config = dict(
    d_mlp=320,
    norm_eps=1e-06,
    rope_fraction=1.0,
    bias='all',
    optimizer='muon_variant',
    schedule='wsd',
)
Each number is 500 + 50 x the weight over its row's rms, rounded and kept within 0 to 999. Layers, rows and columns count from 0. Numbers have three digits each. The size before them is the row's rms in percent of the matrix's.

# q: layer 5 attention query, 128x160, rms 0.218, rows 29-63,92-127, columns 0-79
# k: layer 5 attention key, 64x160, rms 0.209, rows 28-63, columns 0-79
# v: layer 5 attention value, 64x160, rms 0.181, rows 0-18, columns 0-79
# o: layer 5 attention output (transposed), 128x160, rms 0.203, rows 0-18,64-81, columns 0-79
q92 098:406420462499566463564564459527492473481479559544414585442533567456596539491417534524539402608540556444519569522473407377474462463465579529500488570509525567411552541507532499475540523557465546499485551478431523496545445456509469429542551450
k28 098:468485536536498584538513575492557522507472468457444508532437474524554562526408571470575505499511410466399438458472512503467557488432462552504466468574604479504396527488541518593508596549578491450423467581480407521523535510455479499493563546
q29 074:475583585492432497444527556557511540421407448541631472475473413444436528450475494487502523431533463404600383451497534439430562411387496454535526474486488582519451421527433520517413488480563517486548482458580537500479523448502504514489480535
q93 097:462489534464455394525510484495449549423551497464543536479493515489554514500528465434467559452519582450547465528392554567400541479478539517441443472462501510438409504449481567489513450503526498374483512481504573529533471487549583472520502502
k29 092:548574531479570452469472471431414469476475455409457484474469602503571525543562458431547564473452441502524589413478564485415465522604491477482511414389423496444492528487498498493478596526428429518430488485461566546465489486529465454568568480
q30 086:565462448569490526568491464480494526555497442580497574485591456524523461466358513451506430449507532525463550575507464553538533541559494501432394456473485556496524416424451522527560468376554513434501593478540537441511530472464462478498460534
q94 096:551510510465560559441507465479491472501494502577458530533519486486550434591476517542514480548533426554462456409527489544558467545511476492460434499489486590551507422502506453520514457387468474523526443515658467497427577391425449542551490521
k30 095:454472463559574480506542447422484611518504453504545471438513516498503470464592527544441506532487535458464576520476467535475542477483505419502558544476391450516494536503435537487526476534508522475565458412451531423456479455420504525531444503
q31 085:509456447508405519493534445463452384555585570496512508448455425492453535421515428438422473507544510439501512529496547518546436441399448473559582576515455481513534482469471486522525472478521512451510548493489463504567460528490527508558559374
q95 097:606532519487475552530606463515521491503517515474516486451525478451549508460493600478597401479526514538577618615464525505454432567529492404577483454526471439481539526554477412525434541539565554547512509481536503479469426548490455421469472456
k31 100:488592514447583430443554472496483567598467492496566614474500478573502550581537455518605356478486410506511579442575532505492503441494545466552535449469470568502501505491436502526513397453516486480501374517485420491567506459522487542452434501
q32 089:474445481478445560469469470449520545549562534475431455550570458538547435522448446468572524465473442515496505450446478511492537518473493467576354542522518490519436514479575473511616496465485472451454504433504493554519600522517522513475538448
q96 095:428461563487414484508437579461537450492423500498439536549541415495417571526462475556533479448520530489393462523397526529427452510498500448490428515559501610561465534539502450470532388533417532506553508547513386423541497536557517554469502374
k32 093:527453490507442495441451538491435399473541507516484511391424498546458524544420492581557505562576567530487506556462534416565482395476483479500529526506422465458546438486509482480491547484455500469501483616566564539493463469456489476435433621
q33 090:461466505412531521615456438457530514471455490495538484464490475490515446465498465413528528518574471506422499493499460460525434480436520554528488491543485468498395549476459453517428428581516463463536574563550512439438530566627418520498466427
q97 103:470529511470548485519523509484398544535502520414507487449457459568546480545454551479464574583479492465477519530436469495492501575499554439480433475475571568446425513509380507588513469583528513517496571459493489481522487545511497488500482501
k33 098:479492427381480549404514521556506496417506422519460525551554481435452476503506478576454513465515549426442517528474545522563499495525531456630450474482459518529463552541506434509528540495437538478451444503589411456588479503554524535480529404
q34 088:559494535435453525470586547413420466471519497520471527577552505405578500571449512445515587569400435540519535502534630417454494395482538455486516520497472547546412575533478475445465535474512472448470435543485448436485406500492436577477497548
q98 101:517474480516424510549530396576456517416501536497404460463477521466517402603445396422484430494542422516454507463394566428522426424514523501525508500541455543503437554507496424551446467475447465552549493520433484467495453438493472488535503537
k34 083:584516527483427466513576569432469444456381516496581515501514505450439559495439532453606453467475466466483492545505422498562447472481474445530610384592429465496524541555525493576447508316471542449525532415476514563447465488501548504549547418
q35 095:422445457536511582488542466476518471487535567504456565472554482531585580474534519388461557499493497528550554554500564605561512433539522423523414498456415582509536572556521565536512558524437478455543461441466497582549532563471583441624454489
q99 111:435513562524545493544555552485481560595555532519470508591566489516450602444469572437486515512452553531446481588475496566482537449522517463518477531399487505568509583519582574491533553547515466481498477416570443506595473554586522491566453460
k35 100:489418489493536381485528445524478467520494456478457501527458511455398529529477418476476506547532545462488416541503470446561488596537530483576543483482517445527527492524476495509383582556556570507545505449412590465504436437494462522523455520
q36 124:460514523430425405602545539543504549498447543456503535463517474441587540560493567461456520560507548493571423447613453555559483477470528441486497535493553570578425550526542562500480529512568544620551620461456444494501462503547498510485456496
q100 179:487446441378495408515522432518518618575500514481461472506552522513513480465312512376446512547435473423488516458543416444550530479438478461458485464452505590570450555486539513474479503537517584543489464400503488535544459485467547559563505485
k36 097:525547446566475440497417497486516543481485546541542513419541526556550533562419573448504497571412464553445555489497539560437422457545496477432417537526505583445493571510506483518486573488612504542559461523562421517510480573537572494479486507
q37 084:423410481406536455671499535499493597587478467453424533562533538487508553465409510551560441579492493492461454453497445481445562545502512458424459450480504630463405544489475539507466547490516571508560458410367459496543471436419548451523516511
q101 106:492373488499510471573560535559465519510428461512429574524569483496549495542442466562577530521466524505487382499486419536528578418495520552494422487473509575516534512458500570417518552574452463496459463429453400435498516497511513546559564511
k37 128:575489519460428547472578500489408518490538511598510505526515484563553545502411544486517501524497457495553537431487459452476458428468568491517425530543591532476516516531497542454550526444528507494466497522540432521510621514497478534524496507
q38 091:499460533518534428520555518451522482460562573460437566560503541509449506393524471498514483577467446492522546507559484463449587457460500505550562458400522482526514450486406554546549459522552501419505523479586509483408496583488496523552498554
q102 108:493492596385578450543573528476534507511569473472532445509469470462474493403506602553422431557496495547578562418468469553452442522459519507514542556564480462507446410524438577434463467452534491424578443501502538481489495499480439463508513517
k38 106:528550570457514549462493538516544528495470507492502462591457410469446529523421498520518535505596582432590456490377573500457387555478559450492531580539514569601514495471498456497545429504479493428502632590478526576500506496512470502478569504
q39 096:506506519481633525558520401516410500605524489438525513539468495482446559608497576433536429483412511478446395445504486518613499480474473608461514419476459524519496591547435435507509494412513503395489509446487460478488570523474526478435521579
q103 113:508506469500532520503449516553580523549476450513482431462463531457488455541511524491633452451514434602513643565471428576516472389506525455471491552576428447552530515464394498504437455469483527583447521444526480450552568531472529495459499507
k39 107:512467554427514462517397492551473591530437511485536541440435597525450526493664465492470428520488498539457447531541441475535495457493438503513492585441517470455584428433368437428472609467513544542488524411513547470558502427527526461492496491
q40 140:538502492580482517460535508476529435503497487443475493446475450587533387522577381596505422476514472502532514544469514490438481460539618586535492533551557454400519512452507435475528501522480472517479445527517374480558535450465476570466543418
q104 151:514432469482518513464593485508481404500559459428523527482487446523439512491685485579468476521491522411431504493428522529493551478456429553559490432506480495445563401481474442570476524518495466480496473531491496512524595425517555547535542449
k40 119:514468507434498402453496488521587525464432493565468504510537596503461552530527582633433467576511537507533469494518617531421558578583441557437439528551504517477474496558472484551441534462542487597405476531513558542505542517503536504504516466
q41 089:481507415482479423529539500571432569425516498438492493382489571538572418525515391514573491452471511527554511535440454432415422521633437450559516558587442545529521458401512527527407493525524453465498542530497523435517443463468464477498443525
q105 114:412417524529473523562585552530504527467625468466450538483474556453498511595459412507547572514372450574487519597438420486540476510585508470491489554471419474408541410479479480534441591549540507465459521470406505420420426592526451415520494607
k41 123:522509480513478488455390484486506495450504542470603490342539527518462417555463477491460518444486478493444379549491509490468532512502388506484562517427404459451490443564471540437510468523493464400521458548464552387481530523434486527414443528
q42 100:480530506508496456442579495505496498418522497540447537500612521437557597448609589461455551585407417517584443483477513462507473487623508424529467468439509525499428556499465488503383521493475527563552533428409487540509433531432498466568491590
q106 109:547457615477466540512585472455407502395477482486536468607540447506480517526496624585383482475503510519572498555523469546564547584502437511532578477497554395522553443546499564450538482475482482437522456500519443501387495464511488581468479596
k42 117:534504517458528578451483465465465520471455392550567449400513489527406506488536450507499467444528515633425548597513466547509456537494480601457529471431474431512567444502470534525508428494465525486409465501586582529545527553497554491497375503
q43 082:505448463566528447555543457534407488514482489466522543463470519473442490524537533489428454562511526518374563485605542494528447553657495523483563563478491548418610532540464543458444463509574563438499506468480466542595519446534472510594484477
q107 122:534446520552492474494535457475466472411547462410510461467521548510481471517591493492477452552469480392402519517527571427524495545525498523572572469498405525472454477488404431520441455514457448488522475468402443435518456504497454533531462492
k43 097:447420517443522531500543520538522487466490503415520523478471593512490464520581432569492424528486514492457502480390480501584426454538483521566520453610516463519522457476454557473556514516489458583551483515427560486473462510512503545490474423
q44 090:547442473492466510564538551541410507557567485549365502460452513439513499515514529438549463610519502511469562537491489529539474482451509513468464500485434535516531490602544463548425480546484485481541497430537513538529453570469504473572467513
q108 112:465479440542482447515525504550432530535475540433450524422496543517535499493404547477568486518509459496552550452503539447483563584516470428469514494496425645456431465546521450544399545569477514538444500425459539431561457477443543505604572416
k44 106:455467505504527452511526501521501429447392524411519505528568559525469479538553477570483541467463462571537453545514495421530564518510468481446589527528489622564536456426619489448493462551478460527428422420490601506423467432491464553506455461
q45 113:484496530577513524435423521489421431431508461478470565480528473499458526425577452579466518454549466510548526517478518613556604583529506492563515474616497475432493452459623460426608518435516440531451519676462464538562551429450531478501422592
q109 137:554426422570558470528506416523525479491502497408500513462478401672522438464478437477546617505428544498507460413466462508527474452460461554533419458477522471499557541494466471436594461401491463460500569624558500469551505492484524603502463436
k45 093:484412516567533507449501520411526497546489410435582484520501453638491531535526477547495515427527552568464472502471441461522434476518512477546515541495582461519597491531432534517458471533466512582471533412609486415419457520468560577422592490
q46 100:486461458587576500458581498426510482521492440540471491476508502453529529518562404498531481444442424457521441561479451427524485483567566469566590516504474492529425536504457548514431423455446471493427563552443508518520504543502478352462454494
q110 116:473446529457524572377467524472543393449510404454464514501485527527412464520517467456544541490455347518491556575481458475431455482542505449572531546492483449468458520502483555449424454526444465537457504556493472591547468512463534468535439528
k46 102:443490580495520516474561562466428394493495522535388533614485506494475395492476498545449569535506411498483540602503531558496503429497489469490561601510527454448406390481512536461379446528560465425456557465515470475568444482437490548388505605
q47 096:554508558491456531533572535439456449478542493463497520494438429495523517456435528538380524506431533537444529617446531526466414456571397523522538497505496464500550466453407545435475452412537580480586506504388524513444432478491461420521525472
q111 098:548520489586450473475479586428408592524443571564531475409534456497501526527405527554374568495529492506527534438523442470512432534574455495457478492486513426535485382504553447537494530460545496545448455547423483482462542491535492539500538425
k47 103:583453384515554533505437508477468531528502514523465560519471441541498483457421542461555459470504485513520540431457537477529464481539410394498450561497556513453477474474522404554492495569538501422419471469445608445427518526555491495452580456
q48 097:496564531444523492493413435431421540537508498508456524501513466502464504415409582528523468517465464479548472502499498506506583564393486516525468552520533493472447553401543504532478530477582524572490546366463443613540432561385543511456558485
q112 112:452565478442512417547451412467479531409462520461507508450466461424501520537478554606505433518513498518519513419552521574508644469388498567468437473570404556491454483556487541506502506477548522543579497584467563544503534510374599504509533419
k48 099:481498383476456482451570544527433374511485493512505506513503522519521449440518477565467569444491441516421458396478497534516461560526507532428476506492477563530442402401637569504497580515519475429489574521548529519391592529549592505466463492
q49 104:519509489520566517580608616514510476468439468424468468502536497463499436502523552477471500517544500499511475453543465524534555489411523551546538428474457532486445443551468463497522507462523481545481490464546470509453435510434537535598447571
q113 105:409488491484530415510498434546413475462502532510509433563446526552478435563543592469468492532459465497440490534516550409547460450501598546483548464477446533552466535568451489468476529479398412454441463478411510515517424548411526440460424449
k49 105:514464520513503492578559410513375405513541524493512539568435529556546469416508583438509527552452463460498456449521590402549466467469522554504556489523454519444491602582417526524493520508504493500542429451461494573504514454458547524433476504
q50 104:486564517447513506396520416507456494604485450518561396488489545344499490433598520559496459412475483459561569485499508538432484482451432488500621501454468524522515459507508516552396483454573429474486492475553521442499593507509534514511552562
q114 102:502615579488493521448512551474451421452430498503484522574469460429471494410433534636455449459668562549526499534545559481453459534450459427452589508511470552605539505493603486506453487514579464524498497476495494472497529524566531399462515585
k50 110:490462553458451503588463600549529536495565458516570540558604537521387484469467551538467475574496484492398519463410493518479488494464526504542460577475480541496469475545533470502503487490544462485632463490521415511450512571454533514533477497
q51 100:425517474548504491515431592488461381512467472475460438512579493538571431558455515498476500430523458458478469518484464448415530541425467489477568528457587485553559449488514550504539425452434510463475580473538436456556454540448471584547445516
q115 109:478516470430468511488422514466564499563561500560533552563532468557519583498502562470464496436468491509542520630499475450436496514462478562484478569472549493525505440490515504523560530466488532435450432559555465495570485588616483455639485427
k51 123:506516499404449500539498523542556488554488511525511633513515454534433623529472530486481513480609500434575494538432509554500466413443450563542562536499564526435464519513579478488535461505486532445505470457585447498442544523541491478526507438
q52 114:474495537434542438429540524432536494519513451607491429609465504459532476490455507505533559550444386480487473550525527489503540481475594388501536513401500468583553536640493457388465442569575412513494505476494537493425396549461507527410530520
q116 102:476513469501593515464496443513422482538407490540524508565475496536450408436580498573547572529501510494447386480596492532547488584408535490536481547478525502529461437447455520512543424457442434474476521544517466531524475508539599536509537492
k52 113:501556535515472484483468463516427497537534449489528516501498542520476454397470483520461487533540546518595514476609457521578514419503503555497622494387485533550554481585484513507486562522587550459527447471423610387444450443495458510509593536
q53 097:473455485566469366503514416541494443449440479394462521479496530526483477512518511468510531542492504486459454546491362500576582507452459533510418400460464462515491518471433580421471522514449491633550447425512493533489526509462480573531424446
q117 106:526555504462536477508511498496509514529512412514503451406545528603391521442590462461442468538509533517493494537528512556514460512444434467487525350429474525542382479465594439548484422546497433456552512489606494432557503456505501460489450413
k53 107:540533428417567575608570577482497453492470479451502545500488471591458516407561597441534527580433517405532540482431497481396494472514609528567536500534438427460441507501601542437533400446509570333468502550519477415474471570581554422451535510
q54 099:433491509488547490438495453484555606581452582550491433574521470489520484522401478457499492452467518495539500501539514515522516483497553509476423560453451575547429503422485541563482464469470537530474554534464571545530529546508519507414538464
q118 119:546429487517475577552517506426513500499558571473526597443539474511536435577446523537495477465475456556540514502498532605490528534486546467564533480516488538471487535536495525496421524458481562524512505531491412422397462491527519529520472560
k54 103:467442498553474479588515472477543447530496520511456476510454440501580545459445453539493587450516476538566498509434508568432489480481482416447436511533619550526531483473512489543531529516493533543552460519503421469338492513474532461541556543
q55 106:484410517411451462370534517530491438547481499465534440489486410470507472542582531654487493439402514521538457550405496516510486495438400537494539461543487497495496501429432455366516450568480516517562453582509472417499542505483464550436549402
q119 120:610586534597528537415472468445405529438530467478530570464541434554493476515623464571481398575463497504489420540405571568608562479510509540543432526556484404499510457567519453401506587520487457490503466498441497542562519483440524499530492471
k55 124:534519505562605480478429541496474537493401490537524500451533462591445495577551511516455412509434550499436489567582537554454522515519549426483417466465542498507545501429452437494424526534489484521592492486483610516425475394450581553478472463
q56 100:573524476577423537496481588430491496418572477577550570535451451445405461613528557505512488443473576553487490583614589559555486574446490452498522457498469503491469335522459394507425462511462527443522506507444517505481518558522564520484524467
q120 122:546471424602553557469527535504467414501387489467575507392525450564439504523549526508461456422364586481510508464582533406528441474489520508496558509495498456535539533440394400511494468477399524467496500576482492468528553509512510544534534388
k56 104:441494532476441472519542419460562450551474536499567508570546433507502559543470571484430466482525405486443539493462526578489520492537462584534439490441538535452554534577577531443513529495499468469538583634536491485543533436490429451501517493
q57 109:579456582619513550451573603483499473512540458562544609538496470512417566515595484459538446468510505509465391490488509520507456470544578559515501447452529494476480428524521451499578494458408452467496554584469543508488481509484435398508484436
q121 124:533536654510504541530484466532521457521410467476521488539512497483547494534574535526465452377489538549582465530583478525449498519556507471564542505608506439484413560524431411453494495444475400472560531604469488480512493423457383426478511533
k57 103:480513556430524485520550496532436523461537517495509489373499559474552567479544571463500449560509597465556503366500537509454477453547471501501393510563584465476459499472501431459609506463466539482486454437459514480463534400574440555527492539
q58 121:580431546557502489509454569477551449513570494504513475502471467460545451468637465552490499509487529520447527474484505443484436476535481564559547519592491390412522511495418474434612507470488482543552492524518552598465484473444577460499530491
q122 142:482520517607440491485463523519504528646492413440498519503451455465470546509605461567537451535425592499496418575529509484471511463503499476499517466504481549496509439492485432424424559472445553499438485535495500516539484510453532433480487424
k58 117:470498453586465556527475510472497471513503487426409502418477468495533494437443528528532522543531550509510502595544535497542540453437539475491507429426436579467508459555530463468463552544664636624445479485489485441403467438478532443509603507
q59 094:503440399485463559555522508596529564516529528471581598496458492537490441510477523434493580455530514475495551514496561446541526495506487513417408452468424593588534473445457515547486506461519534511422594523486495422576501589529511524545538554
q123 101:398429432563566509541548457562379514524525441486500547611481574480535434490455538413524576505457474510461537545491514524524582463501546445556458464591444561501491469464458576553468445476525442468446555553484479548516568553502495482542613580
k59 112:451546520526497418539569555479571506471558462503451541522542458447552444485532448532572528541499524535453449516491476473530509413469539445541561559545473581449495485608500526434433497610461483366503518519457471488522526619494468526531487568
q60 117:457398504452587445444504487557545512470453567503365496450519527514472518462341469448554558555479445456418484500424495444498503410500449497475505566556454600492517613462546507494485526574457569542520489454524511526569421465516555526544532480
q124 135:462432509416538482552545506551495534454540530561519498466570621493493625511442530411520511517512474524521552454610494557478472520591464488489445508476557570451444583481548565494476556458539511520496429441484477532436443505491489530489532542
k60 099:516516503505532437567500488469446579523520494485402546466505441518570345505550613497506509531504462519505498472518526482519457448503519495538364426498457448495524495576499494421451549427460552513518499509491557412538479396429461583507468533
q61 108:476471546547518527520530518443484453535505470446479534493487559502358537518557512562467510453480529540577568476423653548495438551520504519468546485376456518459476494548461470501457510499419413430542443523456556422489517460504543453604494484
q125 109:524565471450585472457518458394478555536559412453461475563463558440538527465523542460536531483539465431477584417513538526446503470473523508472508488491409547472516447522364517622499502474485466464564452467473591485520576505498518582529504450
k61 100:598481451489491526494539527484449550485513412460521508422442557513523414478524491518607481457592479447455485417548506477435431464430578549486521461548469517442556510586544444550346464499509446524560443452570472527467543499500415475449583517
q62 110:467530461582485440406511515467587448486507435467490479547541507434519462522422449489589500404492441638482560521518490523468427473559409462505469560540511415480554501508476578511516468462491530514492577587539469409465471599529539463483482536
q126 108:449448548472448431509491536410510537472605465489626544426517471475477481516535491463496482530462470577363537545554444507551540486422547476531542494419516498477466617432434480531501428441590499523448516536509487451511458510503513469520381533
k62 104:531496537533562449615472572541460499504432498500536454538525548571548543513481476536553513481442485483406462517513439470529486381492535498461516551600495443543566584493523549530532462460596534498422519487473560629469526426363532495574527510
q63 107:502486593377453433385537556622478449526494483513406505536539521501420492462460413519468492548566421509513498471553558453497454583485558503477579570476556478555431390481537588457502473489522536513500477489452551522511453481526499514547424518
q127 119:435494449583500404514533479585494539520511484523465437621469591501581512620500455521505432478460440465497549571425488500531579537491532515551498541426469459504505558494480547544557589554588500493442593457471535429497517500547559538501483488
k63 118:547452488555451498623608554513494514432589472519469511509498558511517570524486523504479532600528571507531564519566496554518468388552567488538536474481396568424451458569505492529409437563492451506446508519488383487559428602554456504478475509
v0 100:490476506497537509598537533466429488442544450479479495539508635541451447557642589472506466514517466502463526521506567518517528502523479488502472464422496551510472473534509467490434415588503453499525506441467475396445499418495590599459484626
o0 105:556460523475530496576471473529547532380464489530475436487432522486479425515563578477596548519437453504490464485471620477552467428502562457521431510475535540554453533482406396494450473548558508493493474460483550537484495487400519475486507507
o64 100:485488560494513450432558548503497468500558520453553541622572572595464560537520398509433455474512496573584583522414481586429507535427377486494502484461444520510555440492578533527383508574421533520540540481469477462472478456559509483481546504
v1 103:442473414515539484437468491498523439431515576614577577442477372582549417510467514479506528477541504392601466548522360472488567540418518469486508503532555491469548559457483487407477495554497420512592562460532519465502387505429519488550509546
o1 093:549479497445503570548572497540526419544473541426581463535506399607603428443613469460555555482498470419511463483525431578541494504495596585523506486506615370470535500466534563467522515493458522554509523486552467488431528463524440491468534455
o65 100:502541476516533427484469388480456550509497490537524427529507501457477462534423523597415478426626564498449463515406455498471592550467502512483486529539509467540512631542562526469470384514525401530534560475529520562573489558426488429462439569
v2 101:447459589552438396448525465602501547553439512508488512474522500511437605407535422370494568545464485452558513379527540436475440447530484550532473553595502448552450506495482467524518574548512606426405572449415568448540500575577469508472494539
o2 102:489523520540518494431509492499521486584490558517415550504510431556491475442490411561483439469591524430554483537525515494519509497564546532503546527451537520559471506561515550390552473485537428403430524489533496549570417510494537570498503499
o66 094:535470509483472514453514501498531483483524447429469546344463478590470498547519456494546514537494424547437485466553488422466415515515473448491421495512507553521532474483470451512401578487443550579592457500458488564496566471434467623591528550
v3 102:498456460492460490536435649554648494370542535588468543525461494518494463565542461567371461456554500549579491445460461514460575472529610558462504503556488517529468504479548482551515573571470486551451522526567552480536515509457544518485497471
o3 109:463480535596494431483486433570547532528483540523414518580489473478423477492502516536422501454540579622503540516469482549431527433551491501445515541550602571599554507515499461483435576462474501528435522465498484510466494468515492538500469476
o67 099:534566527464479536572455457551522477464498557505577581518458555486545562553377501469526507531465493460560476422529571439498540573496579545551533512490433454507467554505497501543565480513439560457514496503504589458431486451398520458442522516
v4 097:545483486540403559539576612502542464502392480332535507599442471431556517562519546456512499557546434488584382458446451508573622490576522532472482373529490546523493575533428535449523569482434504535494521520492503473449401531570510454497477449
o4 102:457404509602440546549504499515512473506461585534429438434442560472449510570511416460472452420496512451462579491423442560459503510530514486455473434541486622604572449533549580521399470519498500513535526461532526498445556624491510434572536534
o68 092:511508529520553552523490482521625547571617460528598542678575470513440562502523513516544491590643479525598515534567445534483483482562436505541517548437525393513505463563509570506453576516530456477510486500520513477479462481534511547508464562
v5 103:510498492488463486494554459582510423533442513474550574481449521476394569584461490460504502362589524487469529522528459435479494515481430487442552482486504636557493483508454550432472451487541419484442495527495542511554477581521467536460427403
o5 104:449442514485449520427528504473517408574504521531482533531352446484452459518434509431507555445558514497408548544517502451531474440538471543465479431482485658570558579470495482530442454444467579579498484542620534509512466585524515529562489441
o69 102:510570470448521435513465452467509466499452444407514469474590485512564518447682474532550473490509493465516488492510389467454594466485524480540589466635456403395463560471475520523452512463517477529567522461478520521550516498516360474413443512
v6 094:487530437487441489498490460527525554527484541502463521486528538442559452501565458582401421444545443540549573621462479592548476564465506501481527506437551541486505463500540511516555506493571507447559481448533416463468473451398510477473564509
o6 097:546555490419538488474453653398538492587564446512496573489538591460489501405505431602509447485630538513502515527485472571553514509485426444466562570517537430477557406490424441568524453451536524444493400541559460460524500438493548465471423549
o70 101:466461603544459491482455477608400468452437450418518514532485455482468504451442487413534619424461456505487487555526487511565539531502580495547512443471423473523470522510509522398476491578489528530553522481508567465512494492461515566468548489
v7 099:544553518458521485512468453555522461511436532517498569496483406581496515533579486439400465458505526484523454559383478541453496478539545444425419511609566544543490407572604543502498656498522435629521524499461522510527528562506511471493573544
o7 100:546500471540475479445522527513599463502487533504558497412410502522489457478518513554525520503533550426574493492524655531462549569436458538509541505490559519592461561501560504484585640526511485578459456457512447515466542481500506589467570471
o71 099:467511540513465518550429498540565483543484534546430542557545452447553520547479384502534459439468527433483455539512496659494534482528509512472499439552445536367575569489531516486506491527617540396504508622491457435424380493502512514528504563
v8 086:511483474430446575549542537484489423606565526502553531381516487487518510435535440446558494508596657563531522583550559517508536516491484465444558503502448466464544486453424467455533620514465514497475508450483422499552526518588498456565477495
o8 086:537508449439407515506522507421512477477527416425490596445457451539510439522530460482501496551492510442588453616510421414428500528563423590538526499527535518457477509510410495495537551543376551489480483490484507500545426495466511534507428559
o72 095:539428487499502525499550480509469503523493542534499533574431513512515475422461546572480522431514523607431590350543555524443488434510568490437453525424484459497425455558620492544464507552499439546449548502496508547413545492476474461528573504
v9 111:464519544457488437498467471569543389512561542426452629458482524531473451537430488511530545506480498466536499564520574526493454484478419487492562509533564475409510590565447464449426409534418543533439402442386483508404492444410464509506466518
o9 103:506573507498501422465431481500459497508529538478487421536502546451535511547551428470481485490409488508419515607469552545522526556558503540512543482606569424502517482527427643439462503524488549546514525516454521540543483540551475503429423509
o73 113:528490491497475493516563510533429416559503474528637550362524509512366481453542535548377508512614523516565468459482474486487497467507468448430474491514508475483538458350533468479490482456535544532475508426546515501465520462527506412502501524
v10 095:469544575553490503581480443540526458511567428525518506470533477463545463448538527503430488538587509556482465506510450497455411594507575456576529533521558516521427460533465508441534444553527430466469543452415445501525509517457575487471421489
o10 094:503536546429442533517552494528567504427489493444437415545402505547559458512630449537452495542577458481478492551388506412456450534492550560517505541553594447459447594433446462466443512411459459525520545493460444438473465438480397496554519573
o74 098:527407433499478421480479526432529512568441550582557535504606519450453553422498532476512422458400505472495552470530524531480463450561508450505455453450479480580515548524542492570631419499553601547512467454537533505520633580579570503517509400
v11 104:500490521507558645499496492570564422534501466394521519500491602523445524540523465465520522534493539516515501546485592469445444562477520484469529555488410501531416413465451554514479416587471494541602515533463494484498434529478409418461504450
o11 100:438530466479483584453445503442478535512480498376512461396472502504580527492600535435509408554474549520484526494459481487519469504514488531492532464448415534498439665609472427474505490524505574550485529514477477414518465476463432486474463402
o75 103:572468480511580434577510507567481446575553484572462629428476514453464457518444464485576575484445449528520435527560457485453559504486394449482526494530484597534449452479483483520418523471540462528466527463458527523485489493492536478462569539
v12 105:543585409535435416454479517439568470434487521531528548470508531430506540516509449488482515575363519469422460530457486522452498533528491517489575483553447496504508457470468486419489601411636481420405504546434507544518475551527567425517603536
o12 104:532516524521452462550516563573467484526543573506489551532558516556443434626538426461497604473414563488520545541489487420455560531493509444529463417517423622526592485418520528567510523505506506550447469475512478569506583525493543523566565520
o76 097:428441414491468604467493520517490488456529491551517484324500482494516461437411539500520432477488536552445381537471461480506504530461402457498548510493588462527470541483465473512564502456508528456513474521521482410494442413527462479449461490
v13 099:444487619486565444504498496417528559434510419452469421467571410467469594498504497488584526491491457531508510519533451489436538420546565497467421535488466561493511505520450503516563522437505513477522505531429554489527452517452458395568466503
o13 097:443525555559478438496430551329490573572529486467399505480489417457527498479483477519451599455512556504484569465469410608474542478413547592539449485507554420471508513439482510432469582485547530596580490490563468514516471488539585555561472369
o77 097:553511433482530505540656472611513526451469472542468381552517470541439489513479431536517489557481448474449485474507617470495480609544476514455527480473472519498538558459588613452578437455478458462466540542468512510542537417552540497403489628
v14 099:467552479483408513476428504536451441457562558470500471470476524465557460452506449480423509554502525504603597487457539507530414406536444522476496530571559526423472455494574507457414535398520394479530510569452495514453527575533437524537534479
o14 096:480486498500442588476442585503578396513545518505571456502466589452490487455535431447447523532565457471578448560479561506469468593525494476467540473512487483435507420460422507591446488461512465522528513581504508521496433575599440499431470480
o78 107:532527408494565477429525456419513531444445497506467533402477522545553572467590530597496499476511514477509452440492534522526496513480543533457470622536615454518572546500518520366497477464589450477457459531548470442530479495500537534535505453
v15 105:473471491485490524435465519447525491459456510530579508419488536547388531455494387485441535570436554530390550443468489431521495502497470486488533545526556518482463552589487382578510480574436510543523428502515569536501562493498555504530592477
o15 112:467524512529451458584443502483471525530404509533521574527472649510455428493503468560516499457382430559452415433669483425553545617471465573443540537552590554510512474482521458455525597504535508531489479523439416366500510422436600484462511465
o79 095:466536432507567527483490552507502523565618454449492494481489482506504550577661501404509462543494467440544496534566579552429479479500556548622488506559508492508546456466433541549534454462441443493514497529487511557609401582515452463508461492
v16 096:556497485450490398545552484532499467568509436500511505555429369519546487476525504539468433519451446493369500539408635435401481453525458523563515570584541508424466491522530481468493576575522457405548467544561440602471494458451535432506549506
o16 101:543549505492485558413553531468486526451431441450558425492473547605561465508487487466489487522491523498549540400494528506465431567558442489444579452560462496522519434545498499458492538393549528437433427496477581504533473511490561481466505537
o80 081:462463627478497528530514462557572545479457542513497552439474459492416453469572483563518487427515520502507430519564458396521487528489559490518508602441473478477475543428568522513509559530521469433552463612464345560570532429470523469604494459
v17 101:452509517523508526488518544473512527502539431553495553466485547405532451534498585511517495445517535518475524462483404419545562440505589519548545498505582513536536473484578510470472482538453479534458533351479376488570502570414495590567459431
o17 096:488517508419422515486531527498506517582540560539498469574422525463456500554515472453441422492515447516489413581504415543431484481537444538482556577535591414525503575463407428465522528529465388505507501552544507423465501537414426488492522442
o81 095:528458546527564479439436466643537609394456492539459498496521494430429484425500500582480506519418545529541493472484528505529418495521606580487530520492553499609509385599564518504463455470497533481552577549467465524475437509552432607458456427
v18 099:540548484436472555473548605448438509544463521540467452516407453456536537585424526438508511571471530499618487464529409516580479525548592447555482516476510466495394416511551450457463504539556418508477599479506538503457556504519617553381501566
o18 101:522500585491502561541458469587564554491531527644449489554412500362517556477542528490570468541481582452589552503464484626471456526524469400441547463459541516438535372501467510512484483499433439501476557577531496572430516500446541474457497539